{
  "init": "orth",
  "optimizer": "soap_variant",
  "beta2": 0.99
}
Each number is 128 + 32 x the weight over its row's rms, rounded and kept within 0 to 255. Layers, rows and columns count from 0. Numbers have three digits each. The size before them is the row's rms in percent of the matrix's.

# layer 9 attention query, 192x192, rms 0.103, rows 100-191, columns 64-95
102:100145073180148085198109140088186078189126150102085055101105133185182152148085083134078134106115
091:114132132124120101151089133139190125172126161127145153171171136111137088109134112169099124179128
101:142051095150109149126137147174127090202088128133120199080145104134168116171146144109183124142095
098:148112120104096086082130147086141127090148039130181077129156174171123174106128090136106118162158
095:145107067110103163100149112112156119074127151127126100109107116114147111176151070152151169148089
095:154135025156131149196116127083157121076122142066159134156112160131099082129120121131115105144159
095:146134080187084136135133124115146129195120099085142189161110182124111161097120124068157166117117
097:144160150136115056079081121139090096132099129082160074148127093154092131096119172125122125129159
084:168148064120167129113072152110164133152138125123111116183099064183089108129111214182099107058096
103:119142112071167131144098169155115140123156106122184123112159159109104136114174142065102156114115
095:150134164124111154117102135125080118150127146115145140170145118140146110084095113101119088117108
092:180097128127118165133175169133159131091101080110108122126138137153112129197149146099149096103108
103:162158131176144111156102113194067160128126093144139161094132209113145101094072151167112076080171
098:077100124133100170151153168203128102047167043098121115119163118148118103220151113118135085132116
096:139103142188109156106104148080097090120151123120084089115111103117145195162161094118131085159138
095:096088064154126098164166157152161169147114147119184127130085098103107111142058133135105106125100
100:123044080124111114092128131081161101108131136088169165101171106148101173145097144145121125106080
098:085175078144110114090154117132107165133159128182094181132180125137136081101143139166102112137095
090:145122088123144095210161108127125143089101137123112179142112107209154076090114140133201171147120
081:146166133130079137094151189087089080129159187079178079070096113108174114095142148111126072158131
094:045150135161116114099136072140111078178163150076066118095085124109111161126141103121104130101088
095:151121096154104173105143121158140111151110185134167106122113098110151139107117095092107094189088
098:171097197119091181053149142149161145096128099143137187201048133074125152097138155141163126075152
093:126110171092081184152112146145120119101159114151163154084180197179146095084116138144130120168124
094:182182139115172190117117156158089098144122165058088101119128145097139156072145130119079083115142
101:123135100125088139121107156095159042151151127094123130144166046108124220117158115116183139163125
098:138187126118119107139089161115068098115132142164136143094117161130172064102130114089113070091127
091:067146124165121175188091158204142179078161106137139104115083215094167139083180103125147094130117
094:098091124158129153135155090094106130165212148114095127165131090109132075102186128107170073132141
084:130074097138084146203164124148125095075074121100079133111047157137100069147160132109110104108148
096:122098113209096163110151181146109076139157123146068179109100121173127113088166083143147137076087
098:133152129116182110127170116141114125091111139164093126102143078156184182148125097119162174120102
090:132154104186150153167195115116146087112141159088095108083079074146134056132117121142081197089105
099:158123086105098102124191137096180133140075155154134093098118079110116185129162106099132149091108
095:083196158174141145180139125131095162133137136089116197136164181138097141061176120072159074079155
093:133097125157127152064114106078141124152159091048126209145090194169110116166114152183161197128134
092:158058167134137104088134140133122119197060109134170156102105086148092159140077135117076139102088
098:141135121167128125156096147137172089097093148116184132087119107158152132113127151093135112139113
091:103134153111075122093136102092098104120089122211134154106088139140153148137129088052139166115112
093:175115139109179142151160154065144078089115119110107077137099071117108166160162120126153095101126
106:115128074184138116131187090076111086091094129134127088061129070117124166111141143098120112085084
090:146128081112156132188121143079100122103105171155127185090138143115148085122105091159108110083162
096:132145093134150148145152116156109105167125131095080117084133150134131130165129155137154060114089
084:156193130116149110105071214163115196080125140107110141114181153120130097107144145124134136104112
094:118157177091120154086169174117160128176120104113171132156081144121153171129104159161139071157103
093:133152115151061125154161157116162098141116134121067096110137137093105086174160117117105111136109
102:120117139087091125105092145108108112155101158065122143162126084154106163117172100111143170159110
094:085142164126098173159176146108110132093102152172198124099090198100127144114129134153142111123123
090:131113160112104166144118126107085075091146101151137144083109086109116162134188071099149113100143
089:150135147122112164162096109178090113064139098123107103146120121121140144096129126079124151170100
102:116174105115159117086162117125132128115168147127116114021174139084115139122152129131122148062151
097:127125136143125125110117074156177161141159061071121160191105194101118074134093135122116156202119
114:142189117117145136087134118119136101121137151190097136067155138101136154094165134145169141105185
091:129150142133166112137054124113093140162087073141134159135155089124075148125094098101055123087162
100:102089113087173089179077141156133138168067097116105075139107182150082081170090131119164108106169
102:175122089143192145176147200136146105164085129163054165089103097113151144104147071069116088091102
078:057139104119166095083175194144150103100151164077135123162160118078122102097199138156192160126135
094:135113153114152133110094085150127126205121113109162126100154210136092107098138117156155070109131
084:112120104113167085141095133145148168189112117125131113106155086145178165182157160061178085110195
097:149108090193112153117169111105139116118100143141087139118102165133154157103136131131109152115167
097:131079077133084162142168103100108136107174123186137131076117091133129176125174164123187165126105
082:100112090153124143168121119201132135162140129101064129021215120117123121089180168167140123108136
089:126125094125110147163079171164116158107138126150160134085122173126120120093167094104164099114154
086:150141125098109084135127126111150094136104094153093085129159088117144195163187097119102109105126
088:169083059156105164201147139073124091106076161166108155085089118111121110125107158132101123145136
086:178170094172170163128167203099098116124121164159049129098139132146134126150143132148122147093057
091:093178134142151094105111107148087174091120142135193091160137094132126168121119135116178118143154
089:121122148166135135138126126081121158125163126129142140106104124103120105171164140096112228158107
086:183163065157195169158138099112113155123178161134126097167141104140133156090131137092084176048096
088:084139103128124098143126119097167172093135182177137126099195123141078130153134146118178123117162
097:118094132093103122158143113137143103164130117134117170132132160166103075130099111139136116216155
084:105147117108168153061127147125134078103133138141151181123111119091088131181101078140129105181101
085:103063122133162106163167122151121126116114138106140101191134157161139064150100124091160214101130
087:143099097130102095131188117120089134157104109075120064105145095093130154108116126178146140139168
087:168175167108114089134115139090060121114135170112140100184125102096125189089163136068159091105138
088:137095130107133148117161100097164149152064109147147187145098207099128112067049098130101162202099
083:119112089145155151062126164150135092125169158128136117146149051153111118131147152103144123130110
081:140125128147106195166135172116188116143102184167122071094135126131132188095184141216152122143102
082:167124160139158116149092118187142142213110102130100163181140160105126138054110123152122190054124
092:080104121122166139077080160084154157168211109149124166124100119076149101124093108155157152127100
091:148092107180161141127127115099089082105112165136125086149149137182106159153145135134167144178158
111:085050160151128137121150129172195145166116132116149137102152156142132142155078120166114243158091
086:126128149102109147143172133202161197090164112147109112111130158084182130132103112112158163147059
091:097126255116130138171155123166099141173177152092119139115125162149108059123160118121104110198149
091:112121165141138113171106170172146119166123134089096095057144131088158074086106111131094102147129
093:133120154101107187168131128168102146056106103116144145139153095110165136116112181172115065131085
086:126187164124115134150153125174166140122133114172145139108175090153091108127048119139131104080159
085:156135191106177167125116215147155156147103116090137193145125151151154094060104164150056164139115
086:156183133126085102056104168154083122125153153143113159141117174177157116124148142086152155118115
088:137152139189150058143071137106066101145076132074101073151179110166129126065133177100077105139085
087:115099172164139125174098103174109122075136203101088129207075096086103181102055134151118170108082
088:113100043149110121145141171123138076115177164113071182163143139130132109167143093124126163094122
# layer 9 attention key, 192x192, rms 0.104, rows 100-191, columns 64-95
097:125149133097156112132083114087111126147115110164113110104119153152111099126152093122088121109079
088:120142146121128167134144188154111081083157129069129079136122131202080078132185168110105156143157
097:183133090089049125106172095121152102135055102118155115102122155112131111109127173156165130117111
094:160132146165111162173125105151120096129094143172116076139107115175145186091121102172135096144116
099:125131074106111054092149075099165117108072164098142129125170098118102117125137102132120109130153
095:129100148098115114109164095110106102107162201154157162115103110153123132104127122177078183181086
086:152185127141073155079114114145055103127115133185124105165136127167075130098131129084146188119139
092:110208142103147132140105115147110108100087141137091082118126163132122155143106107140095147131168
088:082167109111105177137121099113125096145095099184142185160110098120104183137129162158110084074160
099:131168122102171143106119131172125080078123158122142131141112086086102104108195149159164102137109
090:075154166193136158136138116137124091195153130173110094059143109144147131133156181152145154117126
093:135139130147083095130171114149120160128082095146143122132148147148157158115103081115073060058119
102:120132139176156147101142121097186201136068072147104096158048112179120179136066135189125125136160
093:090172112112087090153142078114169166104083190127097183129141177109133094077122166114096120171148
096:144187150046143071151170164101110123132086135165132111099100165126109127176188080111151064142116
092:065130109153064161113142161124154166126035184122126083044174087180169119085095103129108158143122
095:130128126118103117135101156095129174184170167120158190148222120160128120172163140163129072140107
095:114201123100099085130192104122088074117137112127186138161106103099128125135083086146119095117208
088:149094092136101148147155093087062124084070117131117108084131112145140088138099156041081133147139
077:097201155072121177114100133128128156138137136118092079112155126162127087107134108112144176113126
094:114147169169127160066097067142090068113157082154103111099108093087107139155125139152146136123108
094:189155113066134174159092138127187161131107134093132121117112131154137123076111138099090176115088
093:147146136168111212101125163127195129092109151124131097097094147131064139122085166103097128128119
095:177115133110146115116168112068122111132105153096148093113166126159077094062171098113175087163160
096:126126178139155142145043160194161116097146149162111159101102166179154110108083158091113134117170
099:179142101117119169057133166169088109125143171142120187129106142101132135105144087149109141102127
094:089124147085151194113127073164158129097148076146107078195138135143166153092106155190167103107204
096:134144104108088185119111108178135138106192058165114174145146132156069132095084150168134133141146
087:113110107112163106165147073105132157140158159100109163125139170103118154165107128131135068052117
091:153117080144158180151162127107067148141098131146101136141114099153137144151177168094125080122118
098:162144179089164108096137149140133111185138123094163145131144087190146161111165112196082151098152
102:108143132087116089146134140175055082141085143158103126096167067097120126063169125090108115153075
096:144121036161134175174135146117119160124125103077118150117153132118151076169206153115100110143108
099:178065152131132135161138114145155163138133086160149139142097125108107093165148131103100172135088
096:099128126112193106144153150135141155164122118171179121138117148179178128116121106159196101123187
085:147135127135086188125127195096103161164142114098103133113123113164140122129047089142067136150107
099:144149100117041170172150155098145098042105121119078139160184097157165145147155141063087129144118
086:133124105132111172144148168167130158122143077115104143151182108106119112141145100108109109101102
095:176100173147131100115138097114105102138137123188148138170102041108160121152173094147157165160117
096:079139128220141167159186158173121080102181113170147119068212096107152088119073088164098155192126
101:118126096096123107171157161135108099174097173144122080101083137116177175149125117117147129089171
091:135153075130097150123139131089139072105158116165177165144072145145200160107092117173185103141097
094:087140095166156159143082114131123140163113149091075121144146085138100093155182139141120095128137
089:119202125132150176144159203188083135094097075097103123127166115117099138174166194130174114171130
096:129118133143133143185148126104041093068146124151186137153142133122094108209094078141078137134138
095:162120099147161101113131117171132096095174170187090077112173111066158124106075097185170153129090
097:148062171103133155131115189127061075103184170116110136226099113123123127121144137190134138117143
097:091150076149169138076139127097130132106053125165158115079128139159107162151134138195189097074142
090:194131093147084105124089155152108140077157121115140150133079089093169215163130128110091147064116
094:124194111162143122138119085154140083148138134139116127142086175133131142168129123158112108085123
104:084141212159069093123143131204134144157113122160085169142119146155132118155115139103166081132139
090:121131152133126131122098176125060125124147164103123116119111109149103126120070130080106120110178
099:075148136163199124119128074134104143143138110155074082091151128154116121131085147077126124170102
089:130172128048145148102161134148100182161131114098104125098099141099131087105120103088129123131116
096:051148095151151088163170125095113082106089129189136133150174085148152107150113100052163124163198
094:111085144103123130098125184140121131165055128171131147080180135045103146136088174179114116092112
086:137126136125066163164149113188144073199135205131046119130106141166103146087164139152142108184153
096:117137142207126050114102173139142191101098101121156116125102156143131097116064099124092176129115
087:087150135106097124140130124082103137109093125112152126129120155102127127172136128113138109169097
094:124109082108113085131099168138081158078143128171103112095121140135134126169087112154107076051120
091:168103065131121139120112089182146186161104161182099127116088111132122130137184148166127075116098
088:120119119119157162129134125158191181136124110095119124141141119151076151175147088181147143204117
085:138130115146131152178089116137102170123138148110091151139113200134114110160137162123098079099197
085:156140146151111089073101145171104124215148126094165154040172143138173170115152184103146190123072
089:121145111167114167169122115155081159082191174094120154125127146100176085113047127090042172113124
090:074201113114149101093173130167130127141108127177044122148115132098176160142078125098100141124087
087:112137132057158162123140127116190147155136177122128049110110094081168074053137077113168179123144
092:158149100093141095113064113149104124144097134083105130162132122162114108134101175112144135156146
087:143094085150158027132093169142080154161154114055083102146084143196139182140142147095108115127126
088:207106141141117183098105118131155097081108180087147126117140139156137139118152157123143091148123
089:093077148122133118134119145120089133128114159110112117200065145127131083099138149142135132157162
079:193180123142106131093148179113099147111176116114156143125113080088179104107137185145085206093110
084:122070141103145127158178139101146103097111182074122148096139126107149171205135109078170157107103
089:079137154136122199146142185103098110115111132084109146111118103093162150106147089124119072163116
096:079201130126123078159137154135063143139173140110093085115145085175136094071159130143139126115138
085:164101185148154192090141105088152139102142127109144156152078170155090119088085132126155189144115
081:189179152169104089088076152153105119121127153157114130110151088148098101148150091160135145214128
081:110183157035094112089104136123129153157128099102162096127146142107178168126125164098082083141154
085:098139149185158101054112173155166119146114159134146115180114119165115178087143105128151143120162
094:169095117093119138104144120090091110145092134145146175140124060135058168146128115126157152129183
093:174083138149112075089139130149140110141088133134115072194150125120131130122112101127151129127147
104:177113088142083171112121131148144142119109193098108130130078133103124131169059117141151107149134
085:145129124119066120129114110096178168122141102079150168134148068145168117187110069153145075144161
086:134138114144158125112096198153150126136132131106077121074160113145081124086118135136108107082105
083:155160092070108096096126130145147148141198124060077135162116122080119156119164120137101113124187
090:125163161103156103115124149152093086132190174224162142091149134100181134156112142137125057106054
086:080200125099122138094127097159170122178118167095132106060110072122148130080080105197167185119091
080:136080083125105164133162103159173091120089103159120126168098190107160178109098103169122140153112
087:121120106163155123082097150160119145080140043116130111104118130117126118154155184155088141205149
083:113119091100140110096144137139116112140124049133078146111155191109108133093144137105136163133078
086:075118062163166152162135092051143110106055106144144097140134140236113151142162149132057086166146
095:175125136105104144147134140056141134114138118151100153127143099203070138142127138107129144175127
# layer 9 attention value, 192x192, rms 0.105, rows 96-191, columns 64-95
091:155060162213096101111109150200156178090085148141117148097151139138124146138136116075123089154102
099:154093101054136055151091084116133228112089148150111128155114103145090097130141147163110125139146
093:169168140092135106165142113132146129146142126136095099146154198102188123138128068174169124106146
092:072166110208174169140134129050076150195166099118138173127081145176146163128090132134161096076157
082:075024076155136185147117187146104172065104109069149050101108153102127133084111074136077132123139
092:095127072159143156121124134095169131149156130213110100136127083189123112140141194102120128146168
090:119142095114075146113115148121147182135107110157181132098185144096116160081134118104099075173072
092:093128141100154127092118160121139113186191116078084137115047138140141123149103132168112088093147
098:126062096086141115160162184138104171096132113116184067138044165110115132104105080171084107132167
095:142174164193165191105057174117082127187121125159106137108111162124106194119186163149152070102082
087:203115123141135110142100084139112100094157124119175125132188069109149105124166117150176179093211
093:058112073122148118116128156131145118151207184105133116087104090207145139190111126166143143135165
088:173140145096128123116151087160118131083214145126096161127092168058065133120121141094108110122124
092:091171118175078119127106057089116130195164123190107149148102133179150100113207132153139099141117
100:114082144099158117147067134098157121153093155150152063174117075101127130101078127160132110137180
108:126100093114119094100137185136067143126143099150162165129064064108117163074122163086101063117109
086:150135125182156185102117085161096151121117151128086113128112187199138106162180151143099160179088
084:100156189122103119129181087132115119156067123135088148103123162101087139186100149080090177114109
084:117130146108150115171130130088092186094121200133153117148098100157097144138109153133078114134087
088:107091146155108145056140148106101096204087122132107166105097100136141113159119186154089122055136
094:101141033127044159164100095122127178178130123078170140138120140108128129145082063136088123128138
087:147148146113140140117115089143134109164093169161112107094151163189126115138129076173143116137136
089:107041104115149085153115143130136058163117103113131153144097150104093156085104144049134162111116
097:153139176139141140100141076113093118142118158129100094092088150116174135115155147128140128142135
091:107133099139070143134091122125172097108121107168125096034157144138111144138141171212159146100129
091:076063109062110149120164120172146191125088159128134127146114117068092094103065131110138160109125
089:160091092116174191071167173168104152146167083092130119130104154110153099172110153124088109145113
101:136085155098178111134113143063089074128154120136104142098134154132154125147104083185157110173106
093:104104174097164173047161159140161077149132109163092174131161132161143089147065098130095116156076
109:133144151063091098137148086112166135145142136058117105136087097137147162124157140166057131132100
089:184117130087185091196124106123168150147170180134113097119139120162129096146133116164149170120155
086:106135126133078141182118088149174158043116063110103130134139100152131085093089090154095133109134
090:093096123147184116113139122186128151168095177173134098132087118131107182148115160162161054118113
089:123109162164089101097157121162101107144126122152156191114179112171120097084132151101146162133160
094:096136127151150092068193154154130140133169171161101127102110126173156115166169085128144131169117
088:142099123121160103101120158152141098147184057131168138167092168162133138098117128149150137096169
098:140127145113133155172109177094189124109145146094130162107137079121124092114132135196177092092185
096:077142136133104093140117111110173147194139160165110113140120147154145112120148070133115100160137
099:166096145151146192100052137163116166186130151124156124154162128157129163115136175116157139086169
107:144113116129155186153060063153095122050159207133121080105085186107121142181121100126144102130120
082:097121144104169138118143132170076145115122137154151106175156127049111156089131113112111123149146
103:096074151097192171146105095091138116137116136180121162093119136150164167138129110146115083145078
105:143127124134115159101145118090130173119061074120130123090160135119122155172188129077090145163065
102:121110155169098096122184086128083146150143168102180093134096089110199169129096160127100143193119
100:102131069075101120186136205165100126086145098086206119105134098129127069107119117099155147166115
094:134205147096081129081091128140115145115101111077149138159145120147164118173129182108159128120174
104:132117092209152132096086171146109137111153136152112153148125071159110122180138150109139141127119
100:121145131113200161080111176108107138102193067171136091143185134062186159140168145129181161115192
101:162157115115077112165131132141125101112108135086108119113092088096128136092114169146116164140123
088:168097163138153118097154116105120157142153134104187123147161149113156111172151077109149125156116
090:165046178171116103149137120131101110088087169144152160126058116097136083071147101085122133154078
105:100170075143107117133183074100130140171079146128060128147080172131090142142118166178114127126110
085:100111108117156104100139123097144110067159130078125108091135160144095091114134156101137131181122
100:135153136152077098191174161150109115179177099141090158139158128182141182151111102171153154144154
096:178100084119115104116118124151094121182054096114126123179137089120154136116104130162139114117148
101:092104123151060149126187115122151114123155141113160097084138143122103153113072142102141175110165
098:096115136059057215150113084114136125142116116094092123102166204199097109064160145138154149135153
102:148127085104106152117166155114109156121107103137105171115125162140199106038112171128158128097126
100:130144121111120152099072224143157057155090109103204108134080140136168157116055152118140178140131
089:128128244065064136095145065147146092132147201159109159105060117106076127130093082129163099161071
104:157150109097109127072091138136111177187099076133110172103146135162137117112158205148141115187137
096:130108098114113131138054110133136171097176139155128088156127107135161176108168141175084110176131
098:166133127121080104081127113076155146141089171139192173131177145175124105119140136115109086075111
094:126130179130142152157186087136158131140155099134093115138116091184100177116080140041144223120156
102:124104134120128184169136125181132098143122075058162137120131162148120198209139160164141129091198
108:148085135084100113145109145166076111145160088126147162101172126131174110134107078089111107119144
104:115149110186122165107219093115138054106186133117126151124116149093135107145123134170136124154175
090:183134129095137161129138150158098116100107070110131143089107120100104146153137202119141139149105
102:119092179127159115087143084090090075156139141106128075097093124071125145172129090135150121134119
110:195142182087103117140110197109133122098122115113124134080140086115100130123144128145135166106135
098:114109138178120180139121081076110136149094196133099087180139129146182121093108088131143071161138
105:176084130138089113149160181118132141121156142151075101179124143112100120153107093147172090149114
113:137156186123183084054101169171138144110163167146152121128108118108121182119120169193118130102127
094:120119132126062178085153094141144000149133125125115168116125136086104113125073133123166161106155
112:092187176093142091217160150091147172113175125133116070125180073238162162110140127164164117123171
090:172093123163079087123160115168112137142055086114105127072121113054148105135084124142145061159126
105:143091087179136145069161094092093096123106150138132109159185152189110153133129136107109125139134
110:166155139175160148181095112130165128129107106081107112156088142159163133197133098116176144158120
090:154139108112166131184170138112093158146129175156121123140146150114108140096182083175168154143209
097:099159091082153221144125107110136096142125136106134119099127208157099153126124120111097126131056
099:185159140145101166115123119126116108087159074050126121104200149074101099180139133165082115198063
114:123133135096131139108107139127110119170116115150133068150087093120116180065115115105146075106142
114:063114049105100102161132143135116149110117123130124112155096177137152103144120119161127151148190
106:152171116114115146171118121107155161072137165122120129107151121141114076098061110120055105115132
126:140092097148118144102176129154119102094115103097096153143116160034177143181160125168139121195173
091:180132125114094134093165118152196134133115179126117126109151136112162115175104155130143098125153
113:111141153160115078121096141091086082153112168095123132058078111121082128133159099150113143131154
102:149081105108202058057122128126021141155139155223136089156074104115115153105143137124132140138074
101:090064101111084138127112069145105158145156180112128093111105103096171107147090169093164184134097
105:153081067160126138084148073099128114176148125084151134156129170108105144222182114148119141109185
099:122088106073180138148133097134129163148077079175120121129154162123159127144109076051074122177109
099:104116146118072152116059139151118095170098136191123191107126173177136115116121136142077094128117
104:083103101058096103133184123074098166122126115210125131137116151064119131164123037123088151159088
094:178052153153122132145161118099159158168125175131127173131156129036110141132112045090099140156118
106:165139155123125179132181096097102135108147123150131131123156139122134087132106105182208047150157
099:099183171157144164122138120122111108076131136148108124140125100101127149129120161172126108131112
# layer 9 attention output (transposed), 192x192, rms 0.176, rows 96-191, columns 64-95
093:124127115109098134138125163100062080207149128120118139097160185206148095064085148118122119179130
104:151122118140125175092122096076145101131110117123100044142164150163128217060155144105142127127123
089:171199140133202147145125052090159178157123084087092129180124134126093148145110150126139138151090
094:145116172079151134088145122136136108130123154132113131130124143062166143153123134180091157195112
085:125126095152125089128102144102128125154064119188133125111143153150159120147083163141150148097096
094:140139108119123157101130100150148109124199167105176155134170123107072125174192077124095160122130
086:155159076117176055087133117141116103130106179124122166102134150164156146140113127147186140184100
089:142102178187148158154163101147149175173126165116143135124153153120116166130133168114117124096111
097:174088132142114128124132141112144111164110135122100105099143139177112116172189124063105157127103
093:093124119158164102096137084130150117100111148163198137120121095115171128120090076164172161177117
087:142135082121093126082125111163104117161121108141094213063120133124091117091075140099090135154057
093:107112137122098141100127071134116085072185082114123129160132150061072151158129071087168097105138
082:124086079188131107169151111098105213154098161167124108152120127120151056103131107150152064111144
088:147141229134103122146136111119166077153146179140086113156158112096113192101113188180157181145152
094:105151083147129173083150154172115141128180104102130140096129216121133164122139157158147139096152
102:185103075123127138073124126157145139146103125123130053129132129128135085143169124103186148196084
083:117174152084074168067132166064117092105104098116163129176105147089089163125093129152103105122129
086:110139150138122153134109221145159126058104123169139162151139090143162120078140115171146084196203
087:149077084144155140132131097077127128135124119200138113130106160098151134119130166101110150058200
090:128131152084166163159101117136116168109129086182170147161119152125145130058149085175131123163143
094:203139117145143139102125198104134126074165126114116147138114112137148143139123128131092154069098
088:128116142132138143188147136140123094096184115123131151131120133120191173161057172116129203176128
091:115084111119090136131171151201101213068135154193138050060135156149142129126108100103180052131168
100:127043121192125141088149140204120170150192139110089172107163138163082090075122099108076061066070
090:112131138132136136139150151119072083099137103125142158125137064127165124175127058099149192157110
094:185116104182193114110122129137190206162103105122146171111127117128155131180119155097163110158152
090:142130074157135084094149118086107138173136173182166165223154143152074137085093106146112136100131
095:119141172154140135127138107165107142100103100168178161132100167153151064151145132101110160037166
089:133120133133138185191124127173135157095108134178147180136161148097050143163065134144125135098147
102:145191150184102132105136091124128170170126172172113145139092082110147150053176149171100108084087
084:128161111135114148072142149163055080155118149103100122170132193112105174155124152107115156063081
086:146182071094161168164127215086145112166117162145146131089155137131155134103136088201115122161131
089:134136111075127128107137204091150134135178101071141130061177093099144127165177129136073126125124
092:124044113124039093107127082155122094105140155120091110103087033167094133148083122175151161125119
094:133108098118204076142121087130114128137128117150135076142089161089080165106068122051154163089097
098:107159165138112123135130120064133096153074099110107135106067131117175097135095138127094168164177
102:134096175121144097127129149113115157242110166128140118096148160127172171070174155138120154084076
095:141075135168160122083061121129117180044089107128101085109124140170118132134120166127093101144123
101:133143133116041158085168165097141094068126110143134075083165136092163095146114105179149049142146
104:164128157132172157082165137182185117137149104087082103098105126086105112073136085134181107141112
090:135107158116087125131131113143121102120189163126099193116096147107122072130104137117158089162057
098:112140171155107061110113102178198168182172073074106122134131146120149099123138145096163133078191
105:172118139139203168153150136081192154058157128130141136153063137171158130090116114144162118164099
104:152190148156099138136159182084176051081147134134111126185128110085085090195121112167126095138098
103:134124155128086164119127175140080094161141160137173089134124153133093146118133156114124102147158
087:119128112126147114117139123146162100085103120107080085092154141101096188161149091100129114146153
102:154129154100141112137095049158167091136147144111186137123133145103141176160093122081146126162170
109:159123110108046135151177049125163114090159183106184080108151128132156151084117061142153161127089
098:148124100074126120086136135121101189133091076118103079145138137106125098096169151146136176138138
091:116180101109146127108111128198127088133135131123046110057129098090125225154078103091077133101118
087:132168139189106129122114122135107130135201096104125151165105140107095190184123081146120094108158
106:138091123132144113123108153120124105109086134119159188158102119143087140104116130078144074077121
087:126118146122074174150119164127127118148105096116176075136111106116130159130149150136131137107098
105:087144080122161119104136139116133163086102101166133135080136161211147162144174111105157202116134
095:099144114129164114135122195126083136152120137142064094150170161101102115141127149142136152107129
106:167089154093131028085070093134133133158111103154203121160065123178127147161121111119123131117112
101:109127082105112129099138095087139114099067166208174156130067148123122112086143125082095146186142
106:133109173078092148093097080140158126136171087147101096113101151135107124141073159149165182099118
103:195180093131124117117163134160132150162101155168139121132172114128158093107124104124124121087165
089:157130120138135132157105162177137134103138104182147158118130157097138162122134145123162134139142
104:129118125142104126162109090119102124149115118089156133101166126145106113125148115133186094085143
097:093110122173177145167144182142191069163147105119074120101126114151090106131184157145103135117067
100:139114135131111118142095122143121084137071100138097066113136092065147125181146170120125119078140
094:137112103150048133101138117154107113160132133118132114139140097104060138165142182094167064148118
100:168168136058161153152142126123113087112077051130171165081139106107151084159150119150077184212129
099:098169180179139140125132139156031142134170158085120158077092172130170137159112168156094207145101
096:137101132131136092106113130106148132141123079123124090130107153147170122123122121109142065164089
086:143178132108110136139126140092109099113147132101124134146115120094157119115120088127098172079125
098:121108132104141106097115169146119156175064122128147149082140152123170133144110157141192107201069
107:157139068131110136097164108148163122121095149099103050138130179125131152194167166126173132170139
095:096091112124048082157133129152063134158129153126113166082167130150117103110109163101055135100148
104:115173111130102129135111123100043114172074152121091123146066136164131059177119166109156113087158
105:133122221124147162154149152101133144165134109140149173102097153103163140141147102168095117120143
095:144093093155230125133082133096167142148123105046138111109148159156162121126116115100119124127043
106:151126110144142161099135148157137179120134145178158167167113146105091103100120096096118083067186
088:097137108140151082120041112148162195091120134098161139112148131100144089148134156073132238120105
100:116191125138133050093095112138180124176115122154128101153097101136131149116072118136158109117144
102:242089066138140071100122176117156195163140152105142098132102127147120073114132151098115122056131
089:111135124152052167140169150166096125070138105132166154060105147137117083110164110060196100138089
093:098130142158128056140151111131117129157099149105105201089173108209163122076129163190124091182152
097:110154118130134113110061132135086117115118113136097097051145097146170117071128094146114124153152
104:092093194126093120124102130112161086140135145138184123129109094100091137168155119163145112132173
111:174152075151079160079152109138148151143142117166098148093143113130175120129080132131177133084073
101:110161169166158112115120059205145131076171104132133167166076113143140106126205151143123077069130
112:120130115147112119107139084086190153132134102142126144140152032117143122105156093163183122178090
090:150143121193132158156139100146088129095120097158105146158079048108136123085136141137094123168079
106:102179118151119138133131183135111087098185064161128082138174153105125092151106185141190141133142
101:123181132145088145094115141137123152178230167130135156173135048066101170093120119102107138156140
093:125168077130105135147111158031093124100063118080128172166111127186092170144109129073117158139126
100:130120123121168070115152117117138165074126115132145153173093051117129083096097087136125096164116
096:101110115157110089169157056150092151156140134136105103133169117080136165126097112099138142046184
099:136136147077145131083146160123141116178122109075098083196123149167154105086143155146163203192128
102:139166049139107145025136087125121151180118112128112126121153189114109154071157147109175090128153
096:110163129103163149142132109149150163114102124199167112096135091099126099065134127113187121111109
101:109061078166145058147143101147146142145090152146157023098132173148125115121178131100212131192101
095:103129132141114139221101120148139147201112126111118111098164153158155091119062149057078134120113
# layer 9 MLP up, 768x192, rms 0.178, rows 0-17, columns 64-95
101:148125090189116111128112084142177130149158130123137042195114113106162141140135132138134150163106
101:101073144160124163135097134141135117154108167086150109146176145124136144101129150113151124105050
097:119125155129179169039144115109107137134068109091114083118080123111185100140177138131161116100154
109:178140136130133174108124096153132123102148089118123149109135091091116171094093138177142108132040
108:091125117128088091190124153153157212092149122113155119162097126114090136131164169139149089175116
097:128173102080107168090095164108064140144123106096155139123159140116141138109118136157206122190064
098:157120074119130122109140068092108137135102136133190132119107123091159050152185177192110083140126
099:132130145122136127101129132091157124079156159094116139132121140110139118114130134142110147154105
106:113171123087148172130113158133120132200094134187132152094151119171087129175118130121172142127132
100:119130097082127131174169166127088130078121132139179127125231131100118130119096114166134117126145
100:158160147123121148147079108178087122141081162196090137114156114194085133131121165131167128183176
102:118100092157116132075120148121148098097102101088174126179081158134135127142152089101166195113150
090:148141126094143148119156097089142128112103142105114137148100103108038140135114103129109127119144
098:088135088068110161091069117170152066083153090140129136096192129101077131179188143145144148122145
105:194187089057114132118087158080157077082081104147147084121132122138113181122117118128130123150125
094:093130141125151154088134133151167136171128159150148108122141109131120089146073119148140162142184
099:166099106147060127106085098103121149136121175051136101091172104074084120145119137091152133159102
090:170104088102196150117084148169122166098165107149172179101128125182119110095137110174114136108127
# layer 9 MLP down (transposed), 768x192, rms 0.18, rows 0-16, columns 64-95
103:121119216115154149153165153127138058149117076147173119138062140084138109127125081122149163148167
094:088067136068123071128159153160135178079115067096145115107066123158155110119099064062065107125108
097:123102089134115129152152123140145084147083136124098089156105184199118109103113156145176185149061
110:118134147139105162128153108203127145110106121124089117136121082099146156233139127112115163152149
110:111113131120152112148118148180098113131151092145173146181156137096177139162101164077165133146109
105:146090162068108124116173128102120167130156104194108170147138111129131185157127119117137114141237
099:120071130094083125149087129168200130166158121121104115138185184111174213168164090143141096110162
105:153103149155095092143075119185131110073166119063109114142124145135085109156062215182092153135177
103:163123153117105118162077134139117144107119174126134078121100156177091127136064122106131076096119
085:081105112125180164117100095118136125163058128077160124120067148141091140132102158129119158095095
110:092140055086116171140081102078112133118064082172104165121158136194095132138103117149122119165125
101:117137123134122095118130159051163193172163129183131057118140088088146112111041080205140086121125
099:113158156191126173195131137137090110117061149187106062100102167106170125141090115143123117136143
111:120103119083145104174104117186109100087089091149146161128178116178115140160152086107163161151093
110:202174076141108066150123190107128138129157120168122169144138116107142128126129119144127111092134
095:125159162137074146105072113173160139102089160145138092122100103130130151168114126135159125154099
093:135070125107134194126153164198108180128178108101143112107175154183083170130214198105122136174165